config.toml
n_layer = 8
positions = "rope"
rope_base = 10000.0
qk_norm = true
extras = ["capped logits"]
init = "orth"
optimizer = "soap_variant"
warmup_steps = 127
schedule = "wsd"
doc_mask = false
train_tokens = 293100000
dataset = "wikipedia_en"
Each number is 50 + 12 x the weight over the matrix's rms, rounded and kept within 0 to 99. Layers, rows and columns count from 0.

# up: layer 2 MLP up, 1280x320, rms 0.093, rows 633-685, columns 0-63
# down: layer 2 MLP down (transposed), 1280x320, rms 0.0833, rows 633-684, columns 0-63
up633:58 66 58 47 58 49 55 40 08 44 42 32 35 49 46 53 53 67 65 60 53 61 55 46 46 51 40 38 47 60 56 61 48 51 50 53 56 37 46 45 53 19 67 56 61 32 30 63 65 21 56 53 58 45 47 35 62 49 48 51 60 66 46 37
down633:64 54 34 31 61 49 50 39 64 46 37 68 35 39 77 48 69 34 62 48 63 45 56 65 57 58 52 53 54 69 22 52 66 57 61 61 58 33 14 56 49 68 62 48 80 65 45 50 44 52 47 50 30 41 51 56 62 67 60 62 57 57 53 40
up634:57 84 79 58 62 42 47 50 55 63 48 35 46 42 59 68 45 49 57 46 57 20 56 54 63 38 51 41 66 57 60 41 65 49 51 41 64 46 52 50 48 50 42 61 16 40 71 71 52 38 39 64 49 71 53 39 36 34 58 58 54 65 56 48
down634:56 46 53 55 50 47 69 53 43 54 61 50 50 63 46 66 58 44 39 59 49 46 32 40 37 53 57 31 38 57 59 46 52 36 39 62 36 46 32 36 62 55 32 41 21 57 27 51 48 51 53 58 62 66 51 59 57 54 44 56 62 42 59 49
up635:29 41 47 43 61 54 54 63 36 51 53 34 49 73 62 62 55 45 72 28 45 24 52 51 53 51 40 60 27 51 61 42 76 32 47 54 50 57 40 67 74 23 71 63 56 62 29 33 44 35 43 71 68 70 60 52 31 39 41 54 51 63 52 52
down635:45 67 49 65 29 62 59 66 63 42 59 53 37 56 55 55 70 47 67 42 75 47 36 61 44 60 34 36 57 48 32 39 40 43 14 45 29 70 62 31 47 66 45 54 66 64 50 41 62 65 52 54 37 24 48 51 65 52 44 48 60 30 60 64
up636:43 62 42 72 38 40 37 54 26 44 39 66 56 44 64 43 47 61 51 58 67 52 54 26 67 25 67 35 74 66 47 60 57 48 61 32 68 46 52 44 41 53 59 65 53 22 38 54 52 26 60 64 74 45 52 39 42 78 39 57 68 83 40 34
down636:50 42 45 51 54 70 74 51 61 44 36 67 57 57 52 67 27 54 42 62 48 52 62 50 74 53 70 45 38 35 56 42 53 73 42 41 55 32 65 62 31 66 69 38 51 33 41 62 30 62 62 60 47 35 48 60 47 53 25 58 66 47 42 75
up637:48 53 34 62 48 47 42 67 51 57 55 43 60 40 49 58 57 31 48 69 43 50 50 21 25 54 31 42 52 40 41 66 49 66 43 34 43 72 47 29 56 58 65 62 58 48 46 42 52 51 60 40 45 36 41 42 51 47 37 47 28 51 68 61
down637:61 37 56 76 45 55 69 44 80 38 58 53 54 59 47 30 40 14 51 60 50 34 43 46 68 56 74 38 40 60 43 53 47 79 58 53 54 59 49 61 56 42 52 58 56 39 30 51 32 78 43 25 31 49 35 37 69 47 34 46 47 59 27 60
up638:35 73 41 47 59 54 42 66 49 38 59 45 53 54 52 36 59 40 35 63 48 50 75 52 67 48 31 26 80 61 37 72 47 27 27 69 37 50 60 45 51 60 37 32 66 30 47 45 40 53 52 58 46 48 63 67 51 30 34 75 34 52 64 59
down638:46 65 51 59 70 55 74 33 67 67 58 60 50 44 54 34 48 50 48 61 45 45 54 49 43 60 58 60 53 89 37 57 53 32 42 74 62 48 33 57 60 46 69 29 71 12 60 27 44 63 76 49 47 43 48 54 51 48 46 49 51 74 59 58
up639:50 72 62 54 53 41 31 63 48 45 22 48 45 40 23 59 46 63 52 43 34 52 55 68 47 58 56 23 55 42 32 30 54 46 31 67 57 47 55 63 42 56 58 71 39 46 54 63 34 49 67 62 67 52 53 66 46 62 30 58 65 54 43 49
down639:59 41 80 49 47 47 48 44 33 42 55 34 36 58 41 34 53 44 58 45 48 49 44 76 57 71 46 44 52 56 37 80 40 57 47 59 64 56 71 62 63 55 56 43 69 49 57 31 42 51 49 42 67 47 44 46 48 62 50 33 47 51 54 42
up640:25 36 55 67 56 64 49 68 61 43 63 51 53 52 48 74 47 48 54 56 60 31 44 69 48 42 53 26 56 40 37 46 50 65 39 66 79 45 38 58 69 53 50 57 53 38 40 39 59 67 60 71 54 58 61 37 52 39 54 42 36 29 62 32
down640:60 42 18 43 56 42 57 50 59 44 52 79 66 47 52 51 59 50 62 55 50 59 44 58 44 62 36 34 63 55 39 54 38 50 66 54 58 52 64 53 53 49 34 40 63 66 47 58 39 41 63 43 46 43 59 48 59 65 51 46 54 54 49 45
up641:29 32 64 36 89 34 45 62 30 37 41 31 59 67 54 56 62 36 44 44 29 58 37 39 59 69 62 42 42 37 49 37 61 46 24 57 29 38 64 74 42 29 35 59 52 44 67 68 54 46 63 54 57 57 52 62 72 65 64 26 59 50 49 45
down641:73 40 60 57 40 64 67 35 63 47 42 61 25 51 45 44 52 53 44 53 69 40 82 56 77 68 37 54 50 63 55 42 39 53 53 57 51 27 77 53 20 46 39 42 47 58 51 47 57 54 69 52 53 47 41 29 48 44 50 64 59 69 31 43
up642:61 39 55 38 58 35 32 61 52 54 47 52 69 44 52 33 53 73 59 32 36 49 26 49 62 66 44 52 43 41 57 51 43 55 78 45 51 53 49 56 49 37 50 45 42 55 38 60 48 44 63 30 52 63 53 57 51 32 46 57 58 53 45 43
down642:43 63 51 51 26 61 48 39 56 38 47 49 47 31 50 64 38 46 47 38 60 49 29 60 40 47 47 67 58 38 37 33 73 43 48 49 45 42 55 41 38 60 55 35 74 49 59 34 77 50 61 48 46 50 48 35 37 65 59 38 59 63 47 47
up643:48 55 42 37 40 37 58 54 53 49 49 47 51 18 46 44 24 25 73 66 47 48 46 42 36 21 42 74 80 49 32 40 31 57 50 52 39 73 62 48 48 41 40 55 58 54 48 40 51 49 61 56 61 57 34 39 56 41 52 50 30 44 80 63
down643:73 44 77 28 57 40 59 62 49 51 57 55 55 49 32 58 39 59 65 41 46 60 46 16 53 39 48 44 28 42 29 53 77 40 34 45 57 50 40 48 32 62 30 48 29 30 41 80 64 59 48 27 68 48 74 43 70 41 25 34 59 64 68 46
up644:64 61 18 74 57 68 31 35 49 50 60 51 37 37 49 62 42 33 65 54 44 41 48 52 28 51 30 40 51 44 54 47 64 30 49 63 13 42 52 64 61 50 44 63 63 49 63 77 37 78 39 37 54 43 49 57 16 44 60 52 59 57 71 47
down644:62 35 40 51 54 49 24 33 61 37 23 68 57 54 62 55 33 54 51 56 31 58 39 38 44 41 52 46 52 54 47 36 79 65 56 68 53 29 66 76 59 63 55 45 31 50 41 22 58 52 43 46 50 27 45 68 46 43 65 43 51 15 38 22
up645:50 62 38 50 42 70 57 47 60 49 66 49 64 58 48 81 49 47 40 34 51 47 52 33 43 56 30 44 73 47 70 53 46 36 29 58 45 39 39 18 65 41 55 66 37 32 20 45 51 51 60 52 60 47 39 48 43 30 41 58 57 52 49 40
down645:56 54 40 44 43 56 54 62 31 42 42 65 69 48 66 32 63 49 48 54 44 43 61 27 35 56 46 51 40 46 40 48 53 63 35 48 73 31 33 45 44 52 45 65 31 53 53 49 38 77 39 43 37 50 42 49 68 72 70 33 43 46 39 58
up646:65 36 37 55 69 55 36 48 39 65 56 53 48 46 44 41 31 41 54 33 41 63 38 37 40 50 48 36 59 45 59 60 57 65 43 76 45 22 24 38 34 52 39 66 63 36 55 43 62 51 51 51 42 51 42 57 38 35 46 50 44 47 59 84
down646:53 70 61 37 57 50 47 55 39 48 42 24 51 69 50 49 42 55 73 59 38 61 54 54 58 61 43 45 59 56 47 42 71 36 39 44 50 30 24 48 60 45 49 38 65 41 60 40 64 52 40 61 52 50 57 63 57 76 47 47 43 53 71 62
up647:41 50 58 37 63 54 54 57 52 46 82 51 50 51 54 36 39 26 50 59 55 46 56 25 61 40 64 56 49 30 40 78 57 69 29 51 44 39 49 49 50 35 42 61 36 41 45 49 60 27 48 43 68 64 65 27 61 63 43 43 58 55 50 45
down647:71 37 52 46 50 33 58 61 33 45 40 59 62 55 57 60 48 55 32 41 52 43 52 46 50 54 74 37 36 42 53 43 50 38 63 47 48 42 68 38 56 40 53 24 30 43 50 63 51 43 33 58 57 51 55 54 66 69 55 50 61 49 70 38
up648:43 47 52 31 64 51 36 47 64 58 49 46 49 56 32 64 64 53 39 48 40 67 55 47 27 44 59 49 51 47 71 39 30 53 51 49 54 61 43 74 48 51 40 48 26 59 49 38 39 18 30 71 74 54 39 38 39 51 31 41 54 30 45 36
down648:39 36 52 50 52 48 58 71 50 53 42 46 73 61 42 42 00 34 52 54 46 67 43 45 67 67 39 53 46 39 77 48 62 21 44 33 33 52 65 52 43 54 34 59 32 64 41 53 41 50 42 64 53 36 79 37 44 48 41 51 44 29 53 59
up649:62 58 47 62 70 51 60 27 57 27 45 48 59 51 38 64 70 47 51 55 50 50 50 51 58 52 54 60 56 50 33 48 12 64 58 30 48 46 47 42 69 48 62 67 38 53 50 35 54 44 29 49 38 68 35 46 61 53 38 55 47 58 68 50
down649:59 78 59 40 68 30 69 36 49 45 30 29 37 79 55 43 33 42 52 42 51 51 58 40 40 49 60 44 54 45 43 51 52 36 50 45 46 56 50 41 45 74 33 61 33 40 58 62 30 51 41 48 47 58 56 37 59 60 48 34 20 57 28 31
up650:87 66 44 43 48 51 36 62 33 69 57 42 29 58 45 62 82 69 47 60 47 58 37 69 64 41 42 37 71 53 35 40 45 32 45 53 77 57 56 50 56 63 50 59 68 64 37 59 55 47 42 64 54 36 45 52 53 38 47 56 43 29 68 68
down650:36 46 67 32 35 38 41 47 38 49 14 49 58 41 60 35 49 52 55 45 40 68 56 79 77 72 76 67 32 46 31 50 64 45 67 52 43 50 17 51 57 56 60 58 50 50 74 83 56 86 59 64 42 39 49 10 56 63 48 47 55 42 49 50
up651:56 46 31 49 48 44 44 47 71 37 57 32 49 22 37 37 57 80 71 51 55 37 55 57 52 49 31 62 64 52 44 43 42 43 54 64 45 50 28 74 58 56 49 73 53 44 28 60 53 35 54 72 45 62 49 54 35 42 35 48 64 59 62 53
down651:62 76 48 54 67 29 26 39 44 49 51 41 64 53 47 39 59 37 43 20 40 39 61 74 47 41 15 66 56 62 50 44 64 45 56 49 61 60 24 73 69 61 32 71 51 67 52 58 39 61 63 60 52 50 42 60 31 56 26 31 65 54 67 61
up652:51 35 33 71 59 39 49 78 31 68 54 66 51 50 38 40 50 64 65 48 32 29 40 45 61 49 44 41 50 43 41 22 34 33 63 17 39 48 34 50 61 32 52 52 33 39 49 63 44 82 45 53 47 45 54 56 62 42 38 35 57 58 44 53
down652:54 60 66 46 62 60 55 48 47 59 59 51 31 67 75 55 64 49 52 41 69 42 53 57 41 58 23 39 71 63 34 67 47 21 67 49 72 45 63 71 35 48 49 24 70 72 63 76 74 73 39 49 37 37 45 46 60 69 51 41 43 43 71 53
up653:70 41 40 65 55 50 54 45 53 45 37 64 79 68 53 54 53 50 49 34 35 46 58 38 56 51 42 39 63 64 61 36 47 41 49 66 58 63 42 37 63 54 51 41 44 35 40 57 48 56 49 58 64 52 56 47 34 67 38 33 55 37 40 37
down653:47 54 46 58 53 46 35 44 39 60 61 58 57 55 60 60 57 41 48 43 55 36 57 53 37 75 35 68 50 58 57 62 57 64 50 51 78 70 58 53 59 49 69 49 43 48 43 61 43 71 59 45 60 54 45 43 40 53 47 40 47 54 22 53
up654:47 22 65 55 53 41 46 45 65 47 43 50 50 72 57 76 63 55 50 31 58 36 44 51 42 45 48 54 39 41 52 45 31 56 66 42 65 51 53 52 35 59 40 52 45 32 63 70 49 25 63 63 52 43 59 38 55 61 40 61 51 63 32 52
down654:62 42 32 71 46 45 58 42 57 44 53 58 37 32 54 36 57 48 59 41 61 23 69 34 57 43 45 52 54 50 59 56 68 44 61 53 46 54 43 44 72 59 57 45 49 44 58 43 63 52 50 37 43 38 56 57 43 69 36 57 42 45 54 61
up655:46 55 73 79 61 34 17 38 46 51 56 29 45 46 53 57 44 55 62 65 61 38 60 44 61 26 39 56 56 29 53 49 64 59 55 35 68 60 44 52 52 65 51 43 52 47 56 47 47 69 40 43 37 48 65 64 73 28 66 57 61 35 35 50
down655:45 64 50 57 49 58 51 76 57 42 37 48 41 55 55 62 46 44 32 48 63 52 64 52 67 64 74 34 53 42 40 14 61 17 54 25 44 69 41 58 52 60 38 53 34 36 46 43 50 75 38 32 61 26 65 73 34 43 52 56 65 62 40 48
up656:40 31 45 41 49 44 53 63 61 44 36 50 49 26 54 50 75 15 57 78 60 36 45 61 45 44 39 42 34 47 44 58 45 57 74 68 43 52 66 61 35 48 49 46 48 65 40 46 36 54 53 48 32 56 66 84 86 60 75 59 38 60 58 38
down656:46 50 42 64 51 49 39 47 57 48 59 50 59 63 54 41 53 45 75 48 44 43 52 70 48 65 48 52 43 68 51 30 45 36 68 68 77 49 39 50 37 56 47 57 59 68 37 26 49 40 60 49 39 58 30 31 53 59 52 47 46 63 49 63
up657:27 57 79 46 52 59 38 40 52 45 40 41 75 39 70 61 39 58 42 41 37 50 34 44 30 51 48 40 47 47 30 42 58 46 41 71 49 41 39 41 53 34 65 48 39 48 45 31 53 53 69 51 53 61 47 74 53 43 56 39 53 31 40 54
down657:44 78 44 50 52 57 20 39 62 43 41 47 42 48 53 40 58 65 22 38 49 87 50 30 43 68 62 47 71 28 48 36 59 46 35 56 48 43 55 28 58 42 42 47 41 46 61 59 37 75 53 38 52 40 52 30 71 62 48 61 50 55 38 63
up658:38 53 60 42 64 54 39 36 39 54 71 35 55 57 73 67 56 49 53 58 64 38 54 24 29 35 65 64 61 49 64 46 50 48 67 56 33 41 49 64 30 49 23 64 43 71 33 58 46 43 48 23 70 52 35 38 52 30 56 70 41 71 57 55
down658:32 54 50 71 56 48 46 50 49 53 57 65 81 51 34 59 62 45 69 43 48 39 42 63 57 30 63 76 48 51 70 57 44 50 68 64 40 47 69 44 48 68 54 19 60 48 39 46 69 66 50 59 57 64 63 35 40 42 49 36 69 58 40 50
up659:27 45 42 38 50 50 51 48 52 53 53 33 52 49 17 57 63 21 26 77 49 60 42 44 42 42 52 66 51 48 60 61 53 48 49 49 63 65 56 54 42 38 64 51 62 33 33 36 61 46 60 64 56 51 51 56 46 59 48 61 72 36 53 39
down659:46 59 51 57 33 43 48 41 64 50 67 61 62 67 70 55 56 57 41 52 56 45 69 60 40 56 58 43 62 45 54 36 55 49 43 68 42 49 48 33 42 53 46 40 55 44 35 47 41 65 47 44 37 32 43 51 46 72 68 55 33 52 54 76
up660:33 69 48 42 55 37 62 42 67 59 54 38 50 51 43 68 56 43 42 48 55 55 61 45 56 36 48 43 40 44 61 52 39 63 41 53 66 54 27 33 36 64 61 61 53 26 47 71 45 42 33 68 54 57 42 47 54 39 42 29 42 39 82 49
down660:67 50 29 49 54 61 44 44 55 56 40 34 49 42 55 38 77 30 28 35 54 58 31 73 42 41 28 28 34 34 38 36 45 52 60 42 49 46 34 30 55 48 46 49 63 79 26 53 69 61 57 52 45 46 42 53 77 41 42 40 58 47 46 43
up661:44 72 46 62 48 47 58 48 74 48 51 28 34 53 56 35 47 39 56 74 46 62 57 49 47 30 38 29 59 46 50 35 55 40 47 47 76 48 54 39 53 53 45 39 53 33 67 80 41 84 40 47 37 47 41 43 42 58 65 31 53 60 39 25
down661:55 53 33 30 49 58 69 47 43 55 56 50 50 47 37 46 59 39 42 59 54 51 28 53 42 46 61 51 44 52 41 48 40 60 43 49 59 45 56 49 64 63 54 64 47 51 39 45 48 53 46 31 38 39 66 44 59 30 66 27 25 51 37 56
up662:42 46 46 59 47 41 59 82 61 40 47 40 54 38 70 47 40 64 52 59 66 53 27 43 59 35 35 35 64 47 39 48 42 31 52 31 44 72 41 46 44 54 35 58 61 47 43 20 70 54 34 57 54 30 31 57 52 61 58 54 71 68 21 55
down662:63 53 53 50 54 50 46 59 52 45 81 43 46 64 51 74 31 34 30 43 72 36 53 43 64 56 50 54 35 74 33 38 61 45 49 43 64 64 33 33 60 46 33 24 53 60 49 33 66 57 44 37 29 39 68 70 59 33 51 40 54 60 45 39
up663:65 33 33 64 52 51 65 47 61 39 45 35 54 53 40 62 67 67 44 62 39 53 49 56 62 37 58 57 31 34 46 57 50 42 44 42 40 50 46 61 39 45 50 51 61 31 34 49 53 37 50 52 48 51 69 39 41 65 56 69 53 45 47 46
down663:50 53 47 45 54 51 57 53 46 36 50 54 52 31 46 44 50 52 50 50 42 35 46 63 30 48 64 48 63 37 49 52 52 74 73 49 57 57 45 33 46 56 53 72 51 48 33 45 57 69 68 37 56 41 61 41 66 47 37 62 62 50 41 61
up664:50 45 47 48 45 46 57 69 58 54 61 64 52 49 46 52 40 55 67 46 39 28 26 48 73 33 46 48 51 42 36 59 50 23 57 51 65 49 51 50 31 63 34 58 59 50 58 58 44 45 58 62 42 40 45 23 38 47 49 58 55 62 43 46
down664:30 51 53 34 47 80 69 51 42 51 18 46 31 57 55 62 49 32 49 37 61 46 55 45 60 46 56 60 70 36 62 53 54 61 57 34 67 40 44 38 64 61 54 64 61 68 39 45 69 47 63 48 57 38 43 48 68 62 37 51 44 60 62 64
up665:44 47 44 51 49 32 51 51 68 33 51 55 45 53 52 46 43 30 54 41 41 44 41 49 72 61 43 54 31 56 47 57 36 55 43 45 83 69 43 38 44 69 43 54 23 46 50 42 41 44 62 56 47 52 55 50 43 56 37 42 57 56 38 26
down665:46 31 51 23 43 73 50 41 57 45 59 48 46 59 61 52 31 39 44 36 64 51 77 40 54 60 64 46 42 59 69 34 57 64 60 17 63 50 41 49 62 74 63 46 62 61 90 41 47 59 46 34 55 59 67 46 45 62 48 50 59 62 37 55
up666:36 51 63 61 67 41 39 60 48 25 60 26 47 45 58 77 43 51 54 48 50 41 53 50 55 35 41 40 47 39 40 35 35 48 46 58 41 54 42 60 40 39 54 57 31 43 44 59 42 46 28 62 36 41 63 49 46 49 54 34 52 55 58 47
down666:46 54 63 50 44 59 71 35 50 59 60 52 29 35 63 48 45 52 58 58 61 44 42 77 46 27 54 65 38 46 61 49 42 64 47 48 59 46 56 32 55 49 65 61 48 52 49 38 75 54 66 44 59 44 44 55 51 43 52 64 48 52 54 55
up667:48 54 54 44 71 66 52 37 49 58 34 52 34 51 46 71 21 62 49 32 53 38 43 32 39 17 49 62 60 59 41 73 27 70 54 57 54 55 38 67 27 08 38 61 59 35 67 67 45 43 36 58 66 54 51 31 46 51 46 52 49 52 66 45
down667:67 53 52 51 59 45 46 39 45 38 51 54 56 62 56 61 43 18 36 59 57 37 64 54 09 55 28 38 33 61 40 29 40 36 57 61 61 70 71 54 51 51 36 51 66 51 39 62 66 45 57 49 36 34 36 41 34 53 14 35 50 50 63 67
up668:42 33 73 52 73 53 57 55 59 58 70 55 44 49 44 63 61 59 53 49 27 45 56 28 48 81 43 65 50 40 57 51 39 44 30 32 26 53 49 55 30 68 33 47 48 30 60 53 59 21 62 50 63 44 32 66 51 57 54 62 48 38 54 46
down668:41 28 44 47 40 56 23 41 25 44 39 49 50 42 41 54 54 40 64 47 60 45 49 28 47 44 66 31 34 49 51 51 65 48 31 46 20 33 65 09 70 58 53 42 48 59 67 42 42 28 29 68 65 43 43 52 69 52 66 49 32 43 47 45
up669:48 49 55 48 36 58 43 61 48 57 48 30 30 51 55 58 66 47 51 57 44 50 50 60 49 35 64 57 52 43 35 41 35 53 35 55 56 59 68 53 44 60 60 37 34 40 48 46 65 47 69 77 67 23 55 73 46 46 52 65 52 49 65 37
down669:63 52 51 34 50 52 33 31 50 51 59 44 51 65 42 71 42 35 50 42 46 43 53 51 58 39 67 28 57 47 64 48 51 44 51 48 47 46 58 45 54 44 57 53 55 52 56 63 59 51 69 46 55 46 33 35 51 74 42 57 41 52 65 52
up670:30 65 52 44 71 56 56 61 51 36 44 37 42 42 77 66 66 47 52 74 33 38 64 54 46 55 41 53 63 57 56 73 53 52 59 34 58 40 59 77 53 37 48 65 47 52 59 61 37 34 48 63 66 46 53 34 44 42 43 54 34 44 58 38
down670:60 41 39 47 68 63 72 50 53 73 40 27 56 65 44 60 38 51 40 59 30 55 51 50 63 67 47 55 48 54 46 54 47 60 48 28 62 60 65 51 39 37 49 75 53 48 42 47 48 68 46 28 58 23 22 49 67 32 41 52 29 53 22 74
up671:39 59 43 56 48 73 41 54 33 55 41 63 51 57 43 70 53 39 40 65 56 47 61 49 62 38 22 49 31 32 45 50 40 55 54 62 99 35 25 49 48 36 84 29 57 48 43 55 41 60 60 33 33 42 63 65 56 50 60 58 41 52 63 51
down671:38 31 52 41 61 48 76 60 37 38 37 66 42 42 44 31 56 74 34 27 53 55 71 42 65 42 36 58 27 65 37 49 40 46 31 57 62 42 48 66 39 28 61 45 77 72 30 46 61 63 74 64 35 46 62 40 40 27 64 48 52 63 44 45
up672:47 41 39 68 46 63 47 50 63 60 63 43 36 39 51 28 52 41 56 41 39 40 61 50 54 62 41 63 32 45 60 51 42 47 43 42 36 69 48 61 61 63 44 76 38 46 86 45 57 26 43 48 33 53 42 43 32 54 48 51 60 59 63 60
down672:55 55 38 67 50 42 58 57 62 55 46 55 58 68 75 14 51 40 21 30 57 75 54 70 48 42 57 35 41 56 49 37 65 50 51 68 66 58 51 46 60 64 37 79 57 43 47 63 56 63 50 57 46 45 26 57 56 39 43 31 54 64 50 42
up673:52 48 41 72 57 47 52 51 63 56 34 20 46 41 48 73 57 43 53 50 39 56 47 42 53 28 61 66 42 74 44 49 49 30 49 68 45 46 72 57 87 68 71 61 33 41 48 43 74 43 62 44 51 55 42 48 50 36 45 66 51 56 65 54
down673:37 46 51 59 34 43 37 44 59 71 55 49 42 55 59 39 43 63 41 56 38 47 34 49 47 65 73 46 43 37 44 35 64 76 38 39 49 52 42 72 44 42 54 59 53 36 40 45 71 31 52 38 43 32 53 49 45 52 38 76 41 58 53 64
up674:61 44 36 47 61 47 52 51 71 43 45 61 53 51 56 47 49 43 35 42 63 51 49 42 15 65 59 62 61 62 59 60 27 45 47 22 30 48 61 30 61 37 53 57 42 47 39 51 71 59 48 75 52 58 53 36 46 59 64 24 73 60 81 57
down674:73 36 33 40 76 58 60 60 40 56 58 46 61 39 47 44 41 47 25 65 58 52 38 47 51 58 56 63 53 60 53 47 61 64 45 46 37 54 30 43 64 59 40 65 64 66 36 62 72 46 45 48 45 40 54 60 44 48 35 45 64 64 74 53
up675:57 41 66 59 72 72 47 64 51 49 61 19 48 73 29 51 55 50 59 41 50 51 42 39 70 76 48 60 41 55 52 97 55 37 47 67 51 51 45 44 55 19 20 38 64 39 27 55 57 39 48 37 55 39 61 77 35 38 41 64 55 53 60 55
down675:37 02 53 60 50 44 73 69 41 31 73 69 45 74 40 54 32 59 32 48 60 43 56 42 51 69 45 33 44 46 61 59 46 42 50 60 65 48 38 42 54 34 44 63 42 51 47 30 39 59 30 47 49 29 56 43 79 67 54 49 58 64 68 47
up676:41 64 40 50 43 19 37 42 29 58 50 41 70 44 42 64 56 44 56 64 64 46 62 34 53 68 62 45 41 52 73 31 37 43 53 47 42 65 19 63 65 62 69 56 54 43 30 56 51 44 53 51 56 70 64 58 46 47 53 37 73 51 55 36
down676:52 30 70 34 44 64 53 54 41 51 51 31 32 47 40 48 50 40 53 51 28 36 51 34 52 39 30 49 64 47 70 74 40 29 54 46 65 28 36 44 48 59 49 83 68 64 53 55 61 50 42 47 50 53 53 48 73 68 46 53 64 60 54 48
up677:55 48 57 38 61 50 37 70 66 55 34 37 68 63 46 68 67 57 69 31 40 43 39 44 38 35 36 50 54 44 32 44 42 42 50 56 50 45 46 65 51 47 18 61 34 52 62 49 61 60 50 53 34 60 50 55 55 45 45 60 48 78 35 55
down677:38 51 52 39 55 56 39 51 62 58 56 70 56 71 41 50 60 34 58 55 65 38 59 45 52 30 41 39 36 62 46 31 70 50 33 52 58 72 35 66 52 45 38 47 53 52 41 54 57 48 52 55 34 49 66 59 46 51 28 31 60 65 35 53
up678:55 63 52 52 55 57 51 53 49 25 69 31 71 53 43 35 42 38 58 63 48 67 67 58 74 39 42 56 61 39 55 55 57 48 64 41 48 53 59 73 50 32 47 61 71 28 23 31 66 58 54 70 41 59 64 44 43 42 40 30 52 19 34 53
down678:66 59 46 45 61 65 30 57 43 50 64 55 65 65 48 25 17 55 65 64 30 50 39 52 29 53 47 44 46 68 59 76 47 23 60 59 49 52 25 40 63 50 32 34 64 70 47 35 22 48 60 34 59 54 56 55 30 63 38 58 54 60 43 56
up679:48 43 44 37 61 50 43 66 71 64 66 38 59 48 36 57 72 51 67 53 53 44 50 52 64 51 46 35 52 44 48 63 53 64 40 33 40 47 44 38 23 32 50 41 43 58 83 81 52 20 51 55 24 51 55 54 39 58 60 78 46 61 47 67
down679:49 50 41 56 58 60 57 52 37 35 63 43 57 54 60 25 44 40 48 39 63 63 38 53 43 59 43 51 42 45 57 46 70 69 36 71 53 53 59 37 64 43 29 49 53 66 14 23 37 70 62 31 69 46 54 39 40 31 64 40 41 63 45 52
up680:49 59 58 38 53 39 51 48 40 47 32 60 54 48 15 65 68 54 57 62 45 39 50 65 70 22 60 28 59 43 65 64 32 68 78 51 50 51 31 60 64 55 54 60 60 21 47 68 42 65 59 64 40 39 48 65 68 43 57 17 77 55 60 34
down680:36 61 57 60 52 50 55 36 39 47 30 55 38 59 74 50 09 44 34 30 53 61 55 48 26 67 55 48 50 48 31 65 53 45 54 40 73 36 57 65 40 52 57 46 60 40 28 55 66 37 41 62 10 60 70 54 36 50 55 31 57 38 62 55
up681:53 50 62 38 31 53 26 66 67 37 59 35 55 37 45 55 60 50 62 37 49 36 46 52 69 35 27 57 54 53 59 51 47 57 64 41 65 46 43 34 53 45 30 61 42 39 35 65 61 53 36 63 53 52 40 54 45 44 26 61 73 50 38 38
down681:29 34 62 45 39 71 40 72 49 45 41 47 56 54 65 21 64 43 35 59 43 35 45 58 46 61 55 55 61 44 58 61 59 55 59 59 42 72 59 35 39 52 59 51 29 35 41 48 43 60 43 41 59 44 69 56 37 32 51 48 65 47 41 49
up682:39 46 51 47 39 29 85 48 24 40 44 37 45 60 53 55 79 50 39 37 52 57 44 46 53 46 29 42 56 55 47 54 62 47 44 51 43 44 49 83 57 54 54 55 63 37 60 47 46 47 39 51 56 61 60 40 66 64 33 46 42 15 46 54
down682:55 43 60 46 53 47 48 48 51 46 75 49 76 45 30 57 56 68 35 38 57 39 58 59 46 41 47 37 42 52 53 29 37 37 51 60 74 57 46 64 51 75 41 47 60 39 23 47 67 37 51 48 32 54 43 56 55 62 20 40 49 81 42 33
up683:60 66 53 28 73 38 60 57 41 59 32 50 55 55 46 46 69 47 63 47 25 68 53 34 45 50 19 61 59 54 24 55 45 61 32 39 69 55 49 45 48 40 39 45 66 45 46 57 55 25 49 40 65 57 55 42 49 39 30 24 41 37 47 45
down683:28 67 41 50 55 46 54 64 64 52 59 66 65 56 57 40 34 61 50 43 35 52 35 70 49 81 57 51 39 53 59 51 43 58 52 49 37 57 54 31 49 74 46 38 52 52 62 40 56 64 42 42 66 39 42 45 66 56 28 51 57 45 38 48
up684:62 20 63 59 37 29 42 47 33 59 57 34 51 59 51 47 68 69 33 43 47 34 46 28 60 37 57 47 78 42 27 47 50 35 77 36 40 65 38 45 39 60 63 69 50 79 78 67 62 23 83 24 84 36 49 55 60 56 58 74 47 43 82 63
down684:80 65 75 45 52 49 68 45 43 58 47 47 62 53 47 41 29 46 35 34 54 40 64 52 65 53 32 63 42 58 47 39 45 27 60 58 48 58 60 43 76 32 25 54 61 61 59 57 72 60 56 63 16 49 37 41 50 45 54 40 47 63 65 41
up685:39 41 15 56 39 49 37 58 68 47 60 52 44 57 47 63 69 39 70 51 53 58 68 51 69 68 44 63 50 48 42 65 31 60 30 45 64 49 61 46 71 41 52 73 41 55 48 67 61 61 57 49 46 69 76 64 64 44 33 65 47 74 49 33